config.yaml
n_head: 2
d_mlp: 192
norm_eps: 1e-05
rope_base: 10000.0
lr: 0.00648
train_tokens: 115200000
Each number is 128 + 32 x the weight over its row's rms, rounded and kept within 0 to 255. Layers, rows and columns count from 0. Numbers have three digits each. The size before them is the row's rms in percent of the matrix's.

# layer 4 MLP down, 64x192, rms 0.119, rows 0-63, columns 0-95
100:176142122083114135167105123086153116105132116149184137139170166100131096145169099147143126147123144148151119133133134072069149101183140168142131076128166135104115100145078174117139183075123173101134096165169104108105075083117174081124125116191081150129111127124098155148100099092147105075
102:172062124207127147073092130161101076104132171176111134135131062148165087180142093123115094182104164112103131152083099117172150115132175143130117150139097144151141161105138131150140156111099093079158151058178148136090153153117149124237156125098149097166205181164192120080181127144141112120
099:093168138101151140118212145135094089107129115149149139138198157114143140152161166082111152165122093105198089138151157167155151156083114100185130167097129146108140105140097119146132189123065108107102171117135133116119088070116150051095096132105122132114118114139104208156121072139150143129
101:112184175121116114124082111166098130171152155129126108134135100088132095148104131120165130117128174093136122133132171144120087101126114145135111153096138106114181106097063133112103124089090146160105162176133155143135122107185149156116166078160183164143074065086174172131094112117042146118
095:142169125078154070144146112172104144098185103094160116099121075143097146100129091087093152101100067162113132099145101181163132118132116197129082118141152087160118120116113165149140126167124118138115097104110125141098154119209165076107113099148177095101135091143128101110156126148150080124
099:099143103160063058143151083142165104108103145181150145101124124097112116068170123150142135128189105146122154136087096126121147162084149120141120139161062144144096090089140108159031123136166149138146155093146095160143155109058073163118069127124152070071164124138150088137155124123079153105
111:138125135130109164136078127159185147144085109121108139138123092060050128162120132150129160141134086156107136117115123106107132150163155167138082115126102163144164147143129156117197105143114144155122130149125119129155129146122155131042128166187097109107096159143118130113115074214139117157
104:106120117084106135107139062053152115147110104057118123091084139134192141130118103124166096108084084124096165151129149154114158100145104134077155165124160134109120110131212200129082105118159134094121151123150039051166129112111124109135136096147108109126165211099096103132106167139181111186
103:162090124076136114092077094128146137128121130121126074161111139110126080178085132129079073115110134125118214123074105131124123082145099138071114079151115132182152142103175131193187120127143095133140136117101106178159221126157204113133182128155160130088099138093189091070163194114140134166
096:120122165093191149103078097119116166118081141111112104143123123147081117112189174117147145122156137133202120171131138127110064104187109088118075124071203124146104152175131125117149169161157127118134116165168117080146080084092102137183162191156133158152132100075103114101078140125166079129
095:168130128102111105135150092068128119168086161093194115116154150200106168142146114151074116115095068081106128114132056207097099123151137097143084161117076164135142152133106146077115114108148120145176136109085187114127124074142179163120111145113144088080152114164078064101155171084090103147
102:101086093107152082120138116097126125099121167149143142087081098098103111182128107100096090161082098103165151131148168121161113087159073121111109154168132131210209127143077098121142138196064187134101088121120044129117157138142115098123081117082066109134129133138194102132052113138153141145
102:097102127124147125146116163180155096053147144101101109117186129142130093075143171116142164138088104086129161149148127155101117194099126137184086090100125124139162111119108110149106078050128212072116114136178139138136151098106139124075133112123135099100149134128148137103094153123104130127
096:097191124165117122103148124121101097158137120117121138145077112130055192104097150124115159103120149108134147101167088199076113136131143156109110181113185117134104181139178142172109165129115127139119155136181131162086193183088143132153144130133159149155126133156167111138152108169126090184
096:086169144145217118099062173077208136130094162101099110060125206130099174109105091106149180139130112156149159164140096116120153142152111144155128124137150094150159132150150098123098091163150170085108090106185119126136130151183102145088102153115069105063132159147132096163131133147138157148
108:109200089173141033120183145090071149215153144139112115130149080076151107164097135075109143153108109106119145119131178162104125104164176169058197148096145173163153079164150115104156140099078126125074125147141122136131138116158172093128147120173104100168125156174190098137096118111098177068
098:122072098097135058088189169142140140095155111143138192115123117171123171142131160152134139140110160078167139174084109112145127120096115103148192099193096142183112122102156126082122108172113124113129198102098204141205108109090148067160154089169091138127088088126068120195147122123171116108
100:118118120156152117152103050082151141156102078125133091137108071136116165185141149141157194120114140142150096162144172121145116150136128093107116168140148129141088096131069126147151103157118089126110175190115105144128115114091187132079109206165154145141094118116131159119149149086130150161
099:118131079108184152106155069136112146178173094094188139138149120132137088171131158124100099162077144126148112137101111153127113058042103181126095116086135101104119071146173165094187115059094138167146158078112165113122150082134118098139142127151073117082132139072150159153094087132105103113
094:132169157132127193154109134161102139135078161075104155191131135153095123195102137115140103180133108120153184172108109116178190159144080141142094147153146119156142105154161140049130179170079132140112117120121144144167130189110090124152158142145113128108106182095136085166152171108117152147
094:038135105130177119126175123099101087084105116194111141117120168128099123115072138123115122107113098108155095176124130138127094075086128130129150123096141123153144120112102082133094108154156128075117130132153120066125086135137099158131131131129176093198162090169112076136102133129064110179
098:057112121133157127132164135137111082097112141079098205145182090157159128129174150184196101138108148145118151088129120104174149150121094110116099135101115124090123101123153143167132166119116084132168165090156133163147119147100067127168119097119088183132116091062095102124179159089135113110
100:079092127063208144172151116106091165062100106187093103102164183129185121103164101089160122184155135135068098149091117137120150168164100117121155149122129107136150089161145133102071105140135155125133141091189136115138106126089131123150151101137138125104122125124135171165081134086172078115
097:085147132143067103109184103123155089211148163103078118071119053105188142128080157147072077170109149143081152103166111145088090103132158145127105131095109046206117104180162128108128133170156149081116128125127109141100134103131099113143122122089120133132125122099053132111161153127202123106
097:117121148118113132133167109160129184118156093137112154084134101112145151144130111105150158156150136088151132157129164148194179186165141170174114109139169104140163129108151168101157112184107042227112192090122146085170133186158113084167120149126126118069114162112116203129143128201104093108
102:117111106127123105131060121156136114090128129136091074104139105079144117102104183180076125129141122059100172082088165135184162088133096108117140085132079105135133133183169107136133125163200131151145086117176174173118077154123132120182168093118076122155163156157180135118128197111141099114
100:147157204137046178126109130173141073144133073157101115124119088154130104144092126193140119111111149138109142148097179134127070181112097125170160092137147155116132122097180111149121196131087183166153161091099164169152090108126163118075115147119146099097117096180142174164058124119108180124
102:134142097154092082130101096115140112131150146161107082130174152189139153136097142132112104087116108059115156079099131129121179149179132096143099145208109128136099106148137061115158162154107143137154116038072171103112157128083143048104100105091103112154120154083109123166090152164206095151
099:082155135153103210178144111197075123156128097117080127168120157119122091146131119106179087135142143141111162146135165148167181144117086087128130110072136209123158098144122096104123087174168151087129148149154099119193129147112103100091191169140098098160179198104112165110098140053137097148
105:088125152110125143136118145096133115086147226144084117125186128157187125176145157204160142139093110151117115156105118108160172107057090144078164100189141064097153117152165132108170105105151132139136115130168157135168088149147076150119127134204117068108058125114135125142132126189114195112
100:146071158128066102134170085105161110122137115093106124111100128132110175146077141134097112171159153141133085054181152144105151103199163124148176179063171144100139147115113155167071094111148148073107159113116102082099123115115151166090184163185171133113123130174123065153145162097125143066
099:130116108180132153161141160124118102132170128152169143124089164106141129106159093133134137113137189037106108084089111113132114098102138119128144156075104134094114093063135137125106134102189142184149134129182098128146122103104114114114120086159142127120166193100120104059117196081135127210
106:073172102055086147170072124189106163117153145125142091127057131121089116162133118110107100127160220140086097111105088060115119138203058129168107128087094077140135181126142127173109081139165159174134112055112106150148084115106144142115146112116173097092133101084165146182110076085165111153
114:149163154144103124159162083052097105103174098141149140091084134156127144103155152119139141171205140085147077150110195063117178089099099096144075174085172101106104052100087116087141082108133119091140177136129211116142155091166117126177075100202154139115189120058120128175178146091099137111
107:128139110070099106178125113078075132110139179138046108174136130166087069153081097087152175106169138141193102122138177135096120107121119120105184135115199112117100105163110092111127094070094086081097133149139090124130154141103086140097081165095139097126210149076139130140153119143130106114
093:120125093118194122114139115116178158168133123110105111103108110064177171177113188136115093096077100114089152133135203144156128151104157192116095120137072153101167171147147071147125132190100124104070080156125102151112171099081126075075150113075113107167127082123112099158156134170112179119
102:158131163080149171069156179099145175181113161085190177172105149192074118115102161166066120075138074166146128121089103156113081141130107154083160101160135109164117155114132141129079161148071178119093124142142118075122136164089110121139110071107118124116095132077111139114113172114152077102
095:141105066137096119152123180169151121109145146131071087159155123111159150149131154158159124108080098122140141152102175150072178131155089154125145109126076137138117151135089140099104117158156127119104132138119089115170135138116091151117079065108093191110122148074153145115135115084169138102
096:098125135116115163151100043117110170115174105164155072138156165154144119110121224163104111148128142143130123087124147142070116137152121117162184094139124126111054143173138156177169165042133098128143160085160099151165117124102156167126092145141119078144109070096214096129097117169123145121
108:083218155093119138111089189081164138119088105142129117146126127128189130163110124149106155145067092114169161181067099172113143087150115130118183110106175161162086136083137119108136149163120144132144139126181090124165095153153114184108118134175128100192086135125108113159084101091145049168
096:127136139074081131146101135124176155065119065113135103089151168167118128126153133177125121129118162180178111109114097120136124152148079139145104139132128090083155104121183097124145144078148122184164106084111193164114116109191127124066131123176178149086118111109090140167099079082098148118
101:150135146139154069091148123105138164091123139153089146155145203103101083137152138093071156157158113104162143139197157144113167105145132096169116122164127056074153187210136139095097103076125131121089141128153137134166108113090085118144129099102126073155168116134059145184120116116134181100
095:171147165119141154093169102093104176158163127105171164202080171124129119162087150104088093177113169139153134136183120152154128147130117084160158137106123147098175104162107127134090103112130121147079154140105127111144147150110163167133145117097145180089199142109085114110120106107122143150
097:166101107187128134173092125137139053119123159165114158161124103177081180178134169086155141097119140117175128144098131163118122125139176137090111174132185163084105200166123130159053165082146147109154093119058167147118151103136127132104123079101174144167181107165104093102143067167151103143
098:110106069129107091153135158133095120112145151148167136099127160133107156207127129112172114119126163178191185122083137160160148128188056055110125142148119118094091076141170096120069164171118137105134122094132111070147117090069211127150098097125145140138175105103144126146135103139108121207
098:120139150149118105145113148131105157150185130109170168080043134084137137085159215146070142126114112166159124136106119135106105115090129145114064124095105137122135133090096094117098142148139136162172139073155193159092165184143174190084065093090156122133119131117168120084165109146118048158
098:146080113131103160113122113098073064072103121127105133075152090184167149162172133087115151149126113167075138098153134098126123156200131147111135091118119136103156176129136148085086114117117122166110104167144120083145090150143074110132122168121100116149113093169159152150072145098073173143
103:148110200131161157098143139115132114104119096103170108113117171102105128139138081100127057147077147133108140152200164127153138084120162124156114137128113185113102121104099139085124125179141176117150164162112141103107157074156117151115184063117134170122131214135127106107168124124149170090
097:147134100115085111126119125117146080131113137166133069163138148106126101111096110100137081150162104099096121096079174107130108128139095066119111188167169114128141067131093103121177136093121055106078126187150134184142145129161121116116103181118134103113095164139136139124100141175161097159
097:154148170164136111112134088144176140123092123120154182087156131185132084105083119127139157087091109161195107096102106073124158082141146119116147117174095137121119116057099178131118125174171125178130138143139175109101127161193157183131062128141103080118141150164141135136126104148134164146
094:127161164140086139144133160170103084084110169081119104136107208132115125169153117138168147090150126090136165053111121090129084067080098153100115128086125100123183139092122184121164104107137171065097119117176116139032135100082138124118123092141108153158126076103157194125076133090105160135
102:130146173146155128141101156146113120102085163141172143163106126171158114191089136146122140146166167081073172133117122113136123188093112115175104139108112126127149141095173145098102105110096090142140102161174075098087106163147138113134153102137116174070122124177096104160154150144089129116
092:121078138145076131150102119150076120169132087200158172173129110138100152133181140108209122109140139162126098109113109163051056108148122154115040148130136119113099147105167125160064150154126106135184156171126153115089083068111059111123156135116150163144105140130132123142151061130135147142
106:078143136103139092165139125115131152123091209080151093074098071120140119092101136141167120147121078095123126110117157113111132172174112187109191111147129100147132089082200180126111173120102168137115053039176085147148108153137080110143152164115155099079180178140154150115077181101139105044
105:212131167052096147141098200113153162073138119086115085138078095116138061162124124133084098124139089043184157106174102175143113151182188169111159111131127129169124111163123135158105136125131093135088183047122117078157178154118120098163132127100101141065157111090116120136140116084111103153
104:107151182077169189115104128103079154181120153196074147157140102094119124130138146115078128132098129142152116185148104142096126111176113121077163156177128133104099144131042116110094138151121142119149063140152063132147157058175115112132160167111110095122181093132156118169161075128145149093
100:149169099155107102166120101136157090157157074139175130089157175127183129104127112109043110101174118135175109158104082174065109110096105141129110117127120068132121094108118077128107123157167098132075126176138118074055123096153084155114173148098203129140092121144171075142110093096095051112
098:135149116130140150098116113114143118106089138135185188097177130109142136125136124086079094168135211116099137140077160113098073176095088153127115073094207081166150159075164116134144154183106093133093116080147119152109097158170164156109137138116135157097143048092118121183089096137109125087
102:140167106135110128164128137129173090114121173101144095115066165108121134071137077141192118100104159156125145145120098087121092138114156132137087198130121162134100112096140083129131147168157133139148095156138110139125126155147103123182108114160107146161063151153104137148156103098160142100
095:139124152183107179118079115126129130167117137133092109163146147153113079091195139110073115142141119100129147148122144156139124155167104114095175134124171151130108134127152087081102122108128138127143073208090110098148144115193139194099151176128123057103127160162145067125105098154145087190
100:149171127131088155122149098107083061126125164163124198131131141189158084177077135047122206154160143093173141168118129124132159128130142104110133120113169078134165138078155163106146155157113092114124147136104152095180119155143118164117128177099154129106121137086139135159116124117154124106
105:147161167104082121109142124121218130128113161122144144081088151083139094117151063062165072146077138195140122101128129103108106100104126132115142104085070111103138146178120121111120082100084131107099136073132110087127090078178188122136080194114184142126189155132132196150183133143135079142
095:178151168096088099156105138086123157174171084170145127095134132183147158127220135040142095099143152123140108088157173155063159139181157156182101182136125114077138117104147095156154151147177114117149150116111121176152154107096126137108091158149179097122140141117153108128173130091132134109
102:151105076133091107197179174106090081092121124134118176168164148121094118113123206132116116112110162134187087142109110159135117168142165110190102096161142172121065143122105088112106219166154136087134186140112138109112131148123191153140144132134098096079113096116086141112140186155083150132